{
  "n_layer": 13,
  "bias": "none",
  "init_std_down": 0.0,
  "decay_shape": "pow"
}
Each number is 500 + 50 x the weight over its row's rms, rounded and kept within 0 to 999. Layers, rows and columns count from 0. Numbers have three digits each. The size before them is the row's rms in percent of the matrix's.

# gate: layer 10 MLP gate, 320x128, rms 0.219, rows 50-84, columns 0-127
# up: layer 10 MLP up, 320x128, rms 0.24, rows 50-84, columns 0-127
# down: layer 10 MLP down (transposed), 320x128, rms 0.103, rows 50-84, columns 0-127
gate50 100:571472494524508489505526515568541510528506451458479584520454562486502522476453490485521478503495470446510417527496639556393549577421555535490524601564413444509418523528446536534514494503517424537636498507422505437514493494515563505528541472531520501406531473501548425504551548453489473546587499494362505503575545526502461544481581552488428502433438377465444456410461526470511466427437
up50 108:577414543516528481529437551521401526468458457503499519578404497448524598478483503453599483548484523359506405465416595434562452491538558541591530491521542541559536461505481571451515466523478466547487473563428501404445503551427497486475511514516584551518510578402470442512484421431504527439455516466463511582468560462483484525410453453520467504497482392471438518458559505470477490505429
down50 102:499497608515495451506500574561426457429451517451562527440511503488393442519491443483532534514511515555534460446548397596563475571608539491530443556453533471505476551510454558450505519503448482549501499583573472433471429457502529625489496503507502554457451417505470510470494478429469507489507503559464508427446612565520515513488481516498451544552409400464591472639458518449422469532555
gate51 104:483505467571489549465529555474408524504537507494492470490481544499470494491504525500478463421415513438442478505557526473507490596558578537415549535530536390457542551534520452441534437488503510488493511490380478451551492483518422495448519622494558494492513387469499393576491516462440578471394503585451448570496479353456549409467571514524563491537519541448466510475418595457520437491461
up51 094:482542431559526451473554438544549421559431502535526441578486436510544493457569619482575527495473564439480487484621528464548410546469493511537583514566502452476548575401454479621520537539441530494464580549512498562508623537474499475483546434510534545524517473532471464517496482536529558495467544417461377502507597561526515531461508546479497491469591532492533540547546501533388456432527
down51 098:426520438524535508475529482526546518487513436512460507576469386372456585513417533522372435491524428454464520503400437548571489469475522551503557516414457500500580494441447475398511497478606527492522556529437535476510462477493508557549520513420544484465558458556474486504559520561469431488440533535513559487536475482473479529311526491520441507498501481579458490493400563564530499443540
gate52 100:557394508420558508472568508474414491475548528421430499445552429442557559598503493493483475498516440492490433486503513511517507472495538356460401420531463536470624528506495514593433456512542508502459505444472540485436564480483436496526402491544502574487473605495511456539432487567597468356459503470615488495492517526466519518535535446523502498538419446471502471476508501423588503518464
up52 100:519490507470548461478482463475398439545483559521430552547423435548506585488494515473550512411545584507522408535500524493444456539546510481480416522451389437546603548492483510502514566561509544553458547441487518441554643415543560475427355475533501560487526554551523485566560570497484547566434459527513511487467496465575523454494578490522621508513456485461535472538458542498526570553530
down52 098:535474537501495490490486457526474555560524383485519437574560568591488578420537468507451537542562507467516522483502389441578489512436435513529494468442530424508487475479488535481471415437557523513507423446490490503504488569469549616541408587572452538544440571598484532401499517559464405514411470503498516485533417467494506426446485487498509566461411406543498460444564495500504448436417
gate53 094:546488455562520543482486573501455564521490497506523514484504491378535495516560480433480412496535455506521440474436407572501488595523563567507560448572482506414461447504567507424494548512614505468514440591435434475473526467438420442462430472387467492475465346511486494555522499517431490510467466490525437533550419509454479478584577501488495541443552528504525519400546475483446448392454
up53 101:513408496503499535547487563486476543546533487542556410545468538502583529443565399493463541505433567473398434462508510471425592587563514467493448585408522465584495577532516538526449481552386506440508624441467519568564510558475431465592425515576439483475516497501458437480452499440484513462489555478483387495561493546452475484559536454544490455464469510430494494438421509531533477557534
down53 099:411509507409555481508533473457527529509476569335492502532518484544498510525514488506542515568500503519559437492513587594557425462488486511594470459424452533457490469400510439509583517469530408493496465532592476507511451434505531488526514503401599537560484511443564530508482522528514449566564403563502422563476419535561513504545500598509484461517515452400559558578574500470543606488500
gate54 102:450520491469516443560521454489560498524502563462534439492478545540553499541554522536546628481430537506559486543558529543515591454553476587496494532476517519465457553507606511531546510507536407500461445510549452442509600416477461379401561457436548543569484468495508531461496472594513446440492534517511427461538544482599506559500487445589515549430535617444501449535452501596473436588540
up54 099:553474562501519519448483528561476457400449487490586491521416517492568508567518473427403532428563550465563565479494504519418512588539388602433483526480511474590499524496417494502547455472494500585429465490638530408500528438564586469463453484490533440474516492589462387511461499545536454509454495520524433538466508520495563404437468454461537461435512536490544498485454454586536534508439
down54 101:509479527557513413544501531464585453552489467516359378501466452507472477463499562471543523471487545437543491543484498501509537463503525521504550485482470526497620476525389532469523516532499503567566375446564449556471487602504456489553477527467498544443429515652412532546511543452514484523542536514534502499504509515495549451391572503469499541578354577546588494472446525491539426525520
gate55 102:538526423514534546488466454516561466367538493638526581456507541536505553477568541503529471498565582516460516407458518448460429490495485480622517439531574501550434523439528390430511476415493480494504478520450533584439435486479395466544500556539550548525491489569490494478435554573554511475453461560492535406489493472432492577523493533544608563505472535535433489479495520486504478536369
up55 095:569502539521464516431427500487530512475515510607469545511472565552513544418601563473459452560472480441496393478528514465569421500463481536564576511573497579477491504491578529492513463432555471483540481553496375598489400591509507532410517535437516536527454559476442531527397543557497513498458480537492575503434556431431518591535405452528539570512401549500477442518480524462425492504457
down55 118:482424455511481494456494499448521536501462499485513527461468526403516443466516570546607473450483458532486397492462447462513515461466479444502383489504495486492479506552474541496436440440501524480518465479566406486422461659508514424489551525442492541485491463601502548479533497534469469503502502588542394538586493469455556509552447541506500594564529524703510420434555497509470557438556
gate56 113:513542575434502440460515421507512596427475441517480630466474622440510465455596483488543498417449606505397489534518485490482432478501509493525493411561547403515506469557445460508532445517536544572490584491470556530516411444450486464501524509524391514520521452424476447487487479559544481516486487538462468514485462485563491491457464440466488434522543577545505518468383414457530588558602
up56 124:411446408504533532532518479527513525560480583567577433531549454674511513449473496474404510597571383534525463555508517482469496434540459435421517480509519552531484467543539455460442474490429610433464480462513494402470443515501564471536468540539480489562495595498572465477504498384446517515472483471573433482462526508452495505509395527480536416474523456487525486485594480467440485434545
down56 112:525514429487450515542486603577484559564510591573456474554466401567502500523476505578483555494451450540565499540469585523433572476523435491490413457519526468484462488414538585551507523471375493482518526455577535482429509544493551488532469511465516444496498553552545489519517472491425486482443481381551433445483554568449565490506576518478518572495497493358550551436547518531486410378471
gate57 095:480512483537428529530546490554479624451609527381446447505566464464568576572485485442495502490548458507412498495463462481470476520533533443600397489549467583563557564483414433443507479519508564571520461586517523530449474524511505508506530494471621478472571575490413482508590487514555496390493460505538592576460523500460486551453542459501532489415483527466433556518450528519538577560526
up57 102:518481528645499505460458436565482568512443593466499454554447492482442493463483590526541474444536495444474566495477460473492554530476524568478517507404546503602479542503480463480530499534445511548446559510488414535453536482571512550493397459540478518559660491526536449542532463506483494488501554465423471506397516540416429460536446485584363501394460494565510488433513434419507463488543
down57 104:559577518570569514492357527452453597519507512432513535501511452476443502511457564452571424433597520447472478541513526461502586445505466574468466429515483516506516565502611502559506486496473472454558437512509441479486505570544552517435570499569487521476524472578510598458451455504518451479452543430467437518483408537449530442479547533579525502473471441322440486470525420484535565544499
gate58 091:473496493544445523514540427444572474433500548457520460506506513499503425565510589478535494519440535491527452464479492555497540539438407520498492428451528498429557506457426372438433587549491380491594447554483485468527494510445524427561505498534509463494560542477506538405531534421539496454337577492574459527606430487455550534558490461507540457518532546425421501525467426567526506535432
up58 102:630573523444457502470401405483486502452450464471460422385540511387469525587530543449467568476400529496457419528487489504590474496517451492462469515521518480378449514505444529511496490569558502435596467578438490553462473559386556522500541540486441435529489517487415550586509526526535476461435544533495486527474489494530505479606512452472528505518531598469475455507429469569553499565466
down58 102:520533526569513448504559544563492531508529510514525547486575495552507478443588550419460493430523507496476473549470506501509558580586483421416468553598493456444529548545440526521484546507547576396457565565474512478495524544547435541581547443503506476533465508447356482487585521442513536533641477537520441477399557510408442512475480468503472509572477479511526408482550514593394576470485
gate59 107:520460499478523420462572483428443517513594524418480524510564577473498521557445527565490453517526467490533576491561460556433550604503521554535524422514578537454492463511531490514521467534518581603519529484541471500496429481520465507428537583505428486534439517595527600479480482427537475423507510509460527586489600486519410451588453524494415552479518379420475502482508444427487540402404
up59 106:546548606512518550511555425429521537499429421466474533456552495566463520509531506526406397496489538508577497494501490514569488487600526449555515528436410465502481536500512544634488560483469512463508503495502503476555576498536515533476527494546504608485469497449526471491396419468455459403500427468517415535471556469493492570396492559537510516415495547465421434595571550385551571559485
down59 099:513543503522436571394618480480475495497477548463489545489484540463577494581519455454504449512571439610481587486521454577519485561444681551559484555535398489520539593540512514452528488505549530447500483519531431529470531506456578496493460511502461514501534481480538472531471535487477636487510556437562445511464541508554502553477440528566505483535544416551449536505460445549425564389418
gate60 088:554482541441579596439545494430561541473414483531508496579517502496485524536481527454492348453493543502512499505480535477622509401472472455543525454522399584516522514543536524465458410424510521469539545458488509466479517523540477542457487451484478597468502474476539439423552584431559504563450514477490551516486489389533423586522520616538508434444580527533429415524452462581502538437482
up60 099:525570516450479502556404539498514500442454484501487527526469536556459483500471454480455505484546500436466471520477471580438506457528497457567507422483492575458494474535432450473415497400482516423501512500435424533460527579503440446414447521564514506508577420530583540417467573457483526433428569442528573510537527526648509389500530464489466435469465598443510481620411424547495541482433
down60 091:462518585488447584503555509510487492546586496482612545453533544417496512542482443508493500498479444476469516511472470529404522567552449553493503536433488469598509544496517509515521400539513387517488437466478500483519453408587615453563482516467515436501481523458377424543532478471474436522564458556529417547506461482455454518426431576395555494564529429483496475366503523419532568480517
gate61 092:520501459468453565522538481429415512504475423528415544401396549557459400429534442472553461528473527541552500464497477443545564522425447514376483487511485536434487564459416531418517474588518531544545523490522542570469437478546599492593576542501554481501468529495495455521483451658547486507487495485513510531545437546473591534511487433514385488509412549505502443524463427540460496511547
up61 093:473528442515484426447501444516537551485540576526510437563575522615544515513576612521587478531507422573460473584562508518585545457431517408516422540521434438425472479445545433490516448507390500549516549482472519495492528527458447538490546463482568467575515575564502519453415543565575562422510464498434638517514494566517501494462510477558514480539540535479439542584530460512457496482417
down61 093:467519574460477518517475529448497527466519483429439448485468515436469452506610510419522511605463516464584451465545404589544446546609420535443585521502570495532466403568507452538471516564548382498474459510456570532524510514431455501577452406494553420468547435554438446533515523451493466502545526541459585473514503443541577528516503543423485546451488470452564471609530453513558440517502
gate62 112:507505422545534493522574542470494472465501544509486577553451470535483386535483623510514523443493448602462551465424556444541577520449548517475516485522499454486546478551436405447479436380457479507464462534558564416493563495535479510515532469430462512533445478516513485553694461374462483466526530478430534483538573512592584471510454510460493486456587454503472546435528507555496518533462
up62 104:437508540449559469542454487533535545465532525612462491489407505537467531621405442524483521466482475453514487626495527492450589572558420486427545515511505473488597536562394459404437516518462482517543488418576487476450483488477434490518547530506480430582485506461552451543467494542487557460405549560463394501483492480575506399515468494514493421546598487506503507397581480514429514480482
down62 103:564488441476461468488501477356487541497609528529490558514496486518456422490486543498473449512523496439500499572522495527582497561536467462466517519505469463451557500438513391517488476525460500432453431484528514523486399441452517504423435487551501558426502474554450554467567444530399463507514483430523486464500607534607458542601573496548359548495497518446488495556511563482512671544469
gate63 107:516496409487520376478510493461463542465554474489575602542580456484515407464564592600498483498522523503494502406469493552501424480490499477488499552558501484557589502526466449535519495423461505509516536518588586584477397553587512520589522566538430478539470663472460585496479535537501541391524570446521609509530515439447511453517533461551483513556526539472479465486489558473500445533514
up63 099:504484422538474466458492483478553535533479471449502538547458465489428438499483550549429476503504488587501494478483597503498446496535514453434460449560486509431376485511430492463517526353554505578551476454573551542502448463584438536448562563446416460380538600411477490450506501526497535347503459576543478507498522417583454537507495557492546422506488507495463533485485510495474489416604
down63 105:558434510575589501524460495401428546471501573527483491470582605500461469485491432561543456599499518483539559443493502597579563525486566559489547496439483497522544554542446556525456457531540565533417452525531444549505439463455476559533470513612597577537521518606432503521486433452524487500406420439558480507577585524492452476499477495562561538486512482392582468528516489562508502474520
gate64 091:528422485415504525473556449503513491551512473537471562468479640514381472499556512595497502505480484394467547535570513570507582451470517559471471463549600533509450433571524495584512473519497505471548507610514513525432584488535537557389600588584474568502500539495492390426464539511564516485381495515516465482432480507534513567504438467485594528558480450460506462499440483489511443524514
up64 105:423457507520475357556526508549444511531537551577519641522446618500492504546577467578534484543507513494493477453582514535516479533469493532453476588523480583510521540465495557560515470414516525454446483528494548528527611469477540501368475566460506460555456595476615516513517538420472435495493514447469565550496480560480580552534494543490516607564437425464518501523491526536470499445590
down64 101:426512470578510528498547418506590449456492453500387510580472528545475500462529529471553534481525441451435511571434423444475412508431402450561510503487421566396484462511562458494505472509467496467569507522467485549506520512496523490539525501462503528537574549556500549589474469527430578574469508429467487551538424583477449397486516412545515413550553472423531423499591445465524561605466
gate65 097:529533427510536517508479482401578486476521472446434580456429515471437582499551488540468551463500438438473536448519474402494538450436500559561474512564489500496527555473485509563536500507506496487519575540548601463490553511536500495500438477550496628397463537532508400504517480413592619472409543452551613448529483590522554560468525512509497502494534474450385475498586415488574444473531
up65 105:598512519510542540503423465497565507440507432558441496395517465479521532556519416527433472447548556477580517536508505480433618430494537472587542466481473555443533496552488439503470522508539556508421456544538460460516532530650467483545439510439432504504514462498473463530527526439569465485470521539544413430371582592461532424424430545465432413545474554519437509544545541528499559514501
down65 098:489491468527520451486538503437530521532516501557627561475487530449479446454541449461607515517465545434577487480455392421497532467497406544501509572528558482441477517482509576490541525495409533498455538503511566588502455479524565520484499571541543469499450450521550446433508434578484537429461491494564570488485479526363493578487472525521391455458515450494441470609513456475483468322455
gate66 093:541482512550491554569542481477619522554497495581494406518496500519555446547485502504496502378491601448588567435612532484486521518526509543517507502391529504561516466471497451579560511527528430515511441484453472543511523544471514337492535502586423590524458444450511575550491481509465397506455610467483466487544568484513506525517490567489433546560565520523406485508545535598431522518473
up66 098:455567491528502482473457600328511533502500502471461447548480431603514501437485528546441489453541537556464517455416532554550440520502476493463479538416420534483470511517468505438509566463384516504534441512454487551458400528492533447456441463553529390503489486448474460517474557562488463545495488553485608443545551487427367569518531472511477561494510445417473585485489506419543450408485
down66 093:544495484528469483494517452541512561476487409454460493516455542481557509529476552481576501585453432469491458462459476512538527575534565501613468532555504522529542495456495431419496423500595439509451574543571528456487380443569575602515557575512537475593427524548514489565543532460452559439620496455562491544445456490503448493527386539484555493475504496404518362522496441464518475552475
gate67 097:415513577490512445509444454492523424560574508534498479581540519527534466496497515434381504529540573493471523450513537521444486447518497449493521529509429567436525450496437466538432533554467594469476396522496566539613438433575499393577542521536573490499472564585453438535412484501489431460539494525508463437452382542488514484584380504429485543485504498531507532469477448496577514523397
up67 096:504562409472598523512417525580449370570457466538479472458572464483532542488463542444450505459439559475500505422498536520509471550419533550467516543485562533390479447515506508509476496570421543467483496578419604531533532448563356509491480450557534558478481621529462497472484452441502501498533554464520512450424434498498590440524598450504459519402509460512468573483469500535471542432523
down67 100:492519448495550485447471421492503464399486542530438577374511550478486457435462433586468569448501462520529494505501480583501563456470545532396543592455527544525463552403533500447522467492546417484521429475510508509488447505450479505537492493554492490489478411491580465623507424459593507604520491490512474513538422420526483515589438506521516445526543519628502413395533513493478414525556
gate68 106:524485438453508460433531524493432445548507478481605495502552453559428570505491524610469425564547469463431492503434526468559456441429556510554476448544500588481505428584454485433467471563593487578507497494467515484471421555470575470548554485513595541477423527423528457400508453492521524529505447449339458498586517503457459427478528536391495472576521489463534448514523428553510518535482
up68 098:454484511524489481505470466564380544537543483469540438483531454507425560425552537474547447581525598405379517495544444509458489505502495476459473379505458514478437462512459466449530504519569499504617559477510458390491512611563499568528508476460565454479498499493381429492481504534537497473594551508467561509492574511578493512454407508506411558511562516500466420427540400535503555480462
down68 090:496551448464458527506529505510490477462476540568482521501503500485512444527424502471481535441411470544480445510502453541551507503541499537537515479409516463516545574493568331434521542397564457531500562472496526484575490485532456552505485540375429548526541442516420565496503516462457449564510457449512549530454487559502598551474508569585554466411453540668496578526470596412476484470574
gate69 096:448485486524524475453461474444444558493445502518644423444452519466490530444603449564587520516438440389459452447514422432494479491507482529498488435529437437453483460463482526572484429623521472482542530501596525557534490477561506481509509484536544560510487461404513365493477410524475467543557513532473531400420496553513432500516400382511469565529463530481525571487492435499450485472475
up69 097:451488502535444503525470626534545566433477444478548528462553487513432475513430498520484470586410510511420500426548504408558540522516501475439441573538428484526554448520519582488576581531458510526523399479502535534564600437423424531451470517555505505574533458472523429455427427457492517523449538570566477495449459443447533397481477512557522539535522514491404630453525476434509518585500
down69 095:507586548518600497557480430524459598544503431523484526485599455499517505428480527493483493599482384474451505493514498499433534476411457495535534601470502530544579516536594402495484360525547454555523523464580449561550553435464483475520513421550478512528460489398491449495487507427504445496485502528456516513542559499506486510351488424478531544447507485392488412486508507583474512422535
gate70 104:546496437512495479520565455535481516523547505522507571433452514481485458480491483496466450494475508558406520474621529518473524443508611490457618531516455472511553536581497588484424482462453451557507550484451519544345433568493492610489447381520576478484592415429501443562426438526518565510502540455534579532524501517547537570530458584476571489465528505557484497567501541503538548586555
up70 098:486486517471475419483497473433486565551469511419541443524519511456473489481480526459541573487399535456562476431475447504526480507534496521554370576457502479518418445486433462485563545530432433521459474611655467473524455495466466473552600554462501539499485550596475483419480495406435545391502516521484414455470481529486468466551413452427473546519435363525538533518480431484515461471522
down70 100:476439571438485513500546497539423508512509514452528661491466538473562568485483499505580386481357409578537443462559492465408475526508482515533499533467480508471527443533486497533494440472573461490479564570484424451540492375435556457524499531492551626518495482518595466518534586475528452441484514572505544459480578508469536446467542521537483482522444451566521544412408518443534477522564
gate71 098:547517466506423479542467402487541495409503508482552481553614483568505517518394495533463410490451485443599508464552506538606454547570427546585456549557569522418527597492548467600468512440534521516510513510445481430514464479554413456475512453441493519490458472428464516388400556460435540492481421518502471475511571479526500506456586515558536410462471428496468488501518527494551512505389
up71 091:495407472554593545473555465426538498421478488448442433511557547462457469409508580497542484528511496548533413535492417459530478425513410457489453514501550429355430596440549472548575493459598511514444529419466476500506412516441483487480420488407514412479459492541624573524494575452477499411559502489593510556481493462513497485575469507513512500519521536491468544535526506524431468461542
down71 093:523481618482417491355495513535534513498481568493540495514462454517459609512506444494515518620619476472428531488511509441609504510462541453532416507487433588438416445514451493440489498474514484481430477477472462553502565457519545534466611571519503451438593490530563460403490465586436608486476549497442502466537513528475437431472443529497502546566530480513428530472561493451497510497578
gate72 096:343506515511468436523613520510529428580441485431543575585534477496548559566487478484498412482474494460535480516443524445478455554493540420485581406531530423516506562511422483522470416469539542619553476554562589439566535546434440451595421533544410549457515525485473536504505571437593502496523465476450500467514443526468494480511437513523501466415441524502480481533500434541496526573504
up72 085:610480479415498506529480434550403564439534560538549456412470542518507482494619569477491580495522519450472504469511467572525535490565483552505416487510484529508499439512528511514524527543521575477541555514407418458445446430532537470332564430540583445498433533432572494482438461576496561554477606514525558475432484489511467481493506382476528540518500522540514583488543481413465542467471
down72 091:440471463508490377498399556493427428490522479501502594541508533507484547417509539544498564452436522464482559488591591453566525467547451512466527474490512474424537391522515511473606538552563660500564475571505392479549478415471515487551534437552516515531460437560467428483525522501506483464533453484569501496484459477508525502485466479493558528466441409480465602496520405464616499564478
gate73 107:509490559506538530513549490536519485424515463475504408462542480579498512518529470541515487483507459567493661485547530467588477538529507379457579543434451519501487515507558508547414515476446484519539388548508388542465511527502560473554540520507385555492377399513408524473509455595510416393515400485539485445497465434472479493513531482478484463406498481489434513442444434446477499485441
up73 103:488501477568495570593506592523539455420466443517450476447516529460456607501532602545486565571527340482467565558525455561515511519525530459443490455508487453541420517495437474390447451472510534466599533500545514569491479507529559434481480469502487404460552556516481452568497444594559498447490459543447475442480454553511406540579522523484502472493475559412464477480429558383460479512477
down73 106:540520570492504480588499442494434462457486550567585444470531463454484392424438493456500485512530611580441486548515495491491504602496530530588412485346471499517519559445536493514520422492468529475418529433498555520456448471504452513483547560597542491555522515571496494507528511615435459530449503561503447519497491550531536438563587524394500492543611478579410541527478525469470495535555
gate74 096:537503487458553521485491441490459568507474481469528579502543481466529584381495506515512482606584524505486484546544581485517436472460474561495528432473525457545538462579506494545576501511485553543438472375590521476474525452536527560454512409479445513486498462512581511486506476507470478537532635443522614492394498508471541463457532427557545422559473451418476590388480375493496535422514
up74 098:515419525470517428556477515438501449511492473455500541509483538575525535491443472535518454464534445562573522422424546436538507471426468546509492400410459394486613460500518534519557546452539610495496435567590587478536513440447569470502533489488433481511489443538348491502559426464553427494523448486551400445496489423546500523447499497527501505499580530498533535461443450480523635517457
down74 099:509569428448553586514507572452514548505449527498525481515548401473532452496561475514511549638497574393503535634524507439486522544508493480572439429482519599453483521574541478448447519492417450450511597496380472481519529480439482503412372500499509511460481434505507497541468550472445502413464540578429573486537437529542499545537498458550443496444517525491511465522520446492574523511392
gate75 099:478508451551479487554564535537442586536418616392474561479468489506446452543542551445473498494499518517499610527462576452520525536493506522523401547531471490519503507516435541383502479514541475434504545535412449463483424539523503479513445506573598503578580478448489522549558565604481592438479429450437487504438453523506566615476527512545492515574463501472549441498589440516513526391457
up75 102:421473433582482421492488487437467479542468471442586511572495498528467542449522475596511449476515583499437458400506571548499484419544422501470505562470479382485469481475456494438574475623485533565493405489484521531409445476512513551448504521556420449515465551527473538395527520536563442468502451506509442552610457431599507537466453561470469504502572471501519523558474393517479570545447
down75 089:470486499512534464541475477500487494475438579491509552462530522472544511474511501465474466577613382544443538495528454429523567421442602501480561454485636482537414438460454418482453536493562482485460538410558532466563563464440448497567526522359507484478564475523482594618589512551507443487497479551488536541491499579411518528408427551531486554535500456462552521468488552523471441527464
gate76 108:502498462495488532517552463414514460409570540521569546547605433511483490478550534459527494478432462565523428435409543444448574452425581468584484465536539511603542498490454526579509434463512462539546475467502503522454513459574428436593490478549599558509496517539509488520587478527562532477483529472488586531470397477442472449384516511480459523527497618472584620474477542569467479524507
up76 104:446471537599470425472495497438565537469549571542489531509488483567460512483470445502536555474580552400471464544554604497438482468553528461436429415548507501512465564499453532489570638547433512517481503442580493425499450390577475444449480513506466411478544566508599467500467530565570454443542488408524532511491537550509495504564445528409578495446501479528506617512490473564534449555517
down76 105:510498531455595527461505397515488488535457450482484541540511491391532596519512569493434559477440422559559591552531555549509486581517523570514489530490560574468520552517516543429532384528502489536494547536436427503492510517484537580539421479435495475545522436489512556534457445496439470423587507481554499403529490489560497440610500552567524528570449545451627445464464501532520529575387
gate77 080:460528476402509547490604417531575541510437559514415527538476577516534487485586452469417439543527453446430427518543551490424515512562421470496489574564567443516435423586450547580491525485465529465517443466500437459503485499493521532486537527555460435492508540444530477515554477522530423372398502520427535502513485440544397468493471550546528593480488623538448499543482468483482501551593
up77 102:478444585550441518514573595530479491474575517433505492572519540523544496477471504442602510487449480545456614404523393543518473556478570429476453526481441490454550499417460481567510505524514538515467485473426561568429509536522503473445416471392502610543507497418510471463495429486509438569607513479531509525561526558482547504420524517490556435528535454569526511396505487542546468420393
down77 104:491542505481459546492488436497595544517531513540475480454527432501453536546593409533449444519484468524515420560463518452525558437550505537509539522472505493509490491560428534479584455504493557481530437525580389568457524513416542558490584616584507426535543509500519537459540468563522518415414511508550603496466476470438499451672412492571472542513515492418453452507479437513605494529541
gate78 101:574463517616513456582525493529509603563601484492407551472490502577506531440517375504411530419490560531523473490506466447546546506476403528488470437478631554488505490565550554547541518466581524496566473584466513463498399498521509516467537485586508489577476503449609556482502474494441424467455468487553513444432450543530555482548490514507533546436512478510515586519522507388479509601500
up78 099:479453529478565513481560544401480465493409452515415466576505420469472438433493503564599472511433470478519462477518577485449519456454515493491490538520501479513514595502506522492559549412474454330566576380513532490527496463542432465554483440557484471423527554614577499497556596515467496466529500450482504505511493490467516612439503545576518522490464444468540462563437572569522450412476
down78 107:573551538588478506537525507531518534566507430414650507456537482527396496468505580557519463469559452439377464582428412557483497485565480447467485579523451502494549479523449507447497467502461508481495426552495579494523537477473447533444500497482490515442526576432586540486553502524444503478424532499531479487510466520495557433563503543499451483524540543317537489476541480458556418612550
gate79 095:527528441476436425474438491557493524566434437471570511447489483516451509482477492503414502533434461484485548519505541471471566523461399514545523451538499562543550464568460513597556466504532398533506602533518509463512452474482622576586509458496492465590481576503493501532638457483598438558578475485551501554483550493443464416472478495507452532526604552440447450489495414503503461621430
up79 102:519441478510431537528455475546505582555539455483407435541511566513503607572472571488524523552581440401540468502554451491550531509539519521420505452566490551585516568513416517551436478434588549504616485549427432573543549513440495491511452495438444442535469447512435507486577467502485519425470477550528476453514473415525492565511474537565560510387518522528552552491431428544555445404477
down79 099:478441504407560480477559343492538480596511535483524401443436466447526556466547470479464454436533444564484493472409449403477560509523486382444546541462587491581511527529596518520457504461514445499571489479542586549545545473474516530492482449465549525566517572522464542436573435381501511471508514545569453500490518482481520530523563445521477446439593552415523440477445470522541433482479
gate80 085:627518433507586501565478504529539497492523527448449392514540478513487441535512606342567462521540467499440495470557512466486371457482469461551548497456521486508344559517497479408498472517413451460494502454460508457485503424501484518504390534443550498498535458506560443456545548425508511446462504508488464454430515529549456418533494590480540538446484569484562458418488544542446473418491
up80 086:443430569373416470448470519538540513580447514497510435561478484598498435482491506514481437541483480444547560470434490575530557430448431527443468461460553475600515461414423470557504492524529521628467489514567603519514601529529569438485554598573533500514438462508500443546532437506506458498577490487497387555509448508521433489496510490511454568449443527507480511473469573482554524410560
down80 088:510507481431535449502475457474558541518476492558586478477606415428487427505581554533405489484509412540525479609514534481528450526522521437460525510444455459544474544471572455458515494538450474484389579460513533387470473440446561493500505467502485495401522456510627480425537518459470566430522515543519499513430520498510614428528452481442556467482485448361482506420569503429483494431454
gate81 099:530515539527540495461428483453519532526475559579476402464460527491509494501516506559453536513614524551538490427549479444481515498487562446576435559530508468434641582479574512543594506439509469479436582494581495613522445480511464491530534503437422541470498516451526515488398517562514476509405430487450583477507500444542507543523470461508421544500398506456359497528593531478463536430433
up81 101:424522542476501543496620574541566387458614492450509566487555486499525468519565547434548496481544542481463441601524510538557496525499438521471496475481502514439483505501510427482421490450564550402494493489543451442534452518475515592574460434526555356508513496550402534463535524467464499456509521477619496475382467514485490542557487502494550436470514459496618508368489555507461466557489
down81 099:471506515492589587456528440485445490528527433488521573500455492504537579596503506530497486519589400468525398374508403474464567488572543490534462500509545585540515492532473555501440446538488500532453499541520471555467500610402485453460593456427557518511573579445549515501459462443490521552468478510448529540461593474586525461456447491471522526498444459386501526541497503414579597443446
gate82 094:436603549510469448381500396485423456567439492571500411631475528462422563524496508482523565478426536388468446458495419509477466450498544585484582462478468493468471463497404532529475472518481424566611508511460523472491479526587487470555531487542562539503510592479468450430505448526511516511465436553524529553502516609558550517501371526476486564522482447471480444503493473495537481433464
up82 090:476471517464588427539429564442418508503494517520441395501465523510484529376461503545524573511558540598483484508503429420467531428482558580489497455514455456484477499524482440392420473526562517553527483414607448605509508463493498503498530540485514552544485553463444532531440420538523517449419496549431498457516520499513506476550390607477437481568579484480494459439542446587419553511566
down82 101:526485553473499540444513572502639486451522503433497562548481443490536488511636582443507364485529501460471447442477498580509498535477478512519488551552567542501531484539512526544509522470450436411520414479477496514537564478469521610497462519516566472546426479514525469493468538472452514491522516494557510513500403525533560560567505504426476491454446560683513594484520585376463565512551
gate83 103:450567460581547544529444500530463466551563507413512514530470455551599495531482542573627437532524472507532638463493495540501462542502531561511530508543486425368514491480498515472505524505435558499544494482501560504536464545493574477475505514504410481519507423615526518493517473558589393515547428368624440516563509501467549464501538551482540515583531540507449385435465519457534509474485
up83 103:480494499456412528458525467462505456474535527639468577441508529420541494524581536454427469466487457504399500495466561416496556586543529553507562515532563445538462519518545441518498490456497492557448545393462489433461483508533466440527443508583530525602566533508449499529412560431432549420422545547486352530457490529547517494511554423500419529547420498509563542532583484471568483543503
down83 109:507551505475507412528409595442486541546511525497492492479542453474500501461501555651480560592495504471504507501596592472540523458470552493533468449493460453495553479496413509495494499466511528498468547466452384620413504438512471531474480508498604413518447503461530378536450517547537507474503464503504543445492590600553409497518433461592483498486514495386433522505552507509407437413486
gate84 096:463442457450482574453463484549512525487573411486473488540462463520578522461489592522479443523509516442490377409417459540483505609423498609615540503495507465473420513538458514501447439476529635528545559461539479517469488518491504438514459505491460440501569480480582488411534505522594540575466472542543487519496506441565547536457385537432498477454426449484525509529398472434461557472433
up84 107:491471614440502598491502564524522583520540470487439445417477545511590515504582515521672594515522567458426404525424566568485590575510504587504523493515525473515561580437529471520503528518487573469547516474504467495508569476575554419498498481455525476516557441505536492446524530561543559493503444519594519545438466450505527479510434568557462451482433482467498528485387537495543567502428
down84 105:548513388501553543566526506446519496499400498476486467486513416549505512628522513477484437556500499450438444530431579571520500547502501468498425568529478448541586518516507546423534425613462498572488453546451485462503473538483413579413504397491564582582567481467485484548521481505445421506560529529505469407483431486449427442506424512554510453445473482596526528482480459593497496579449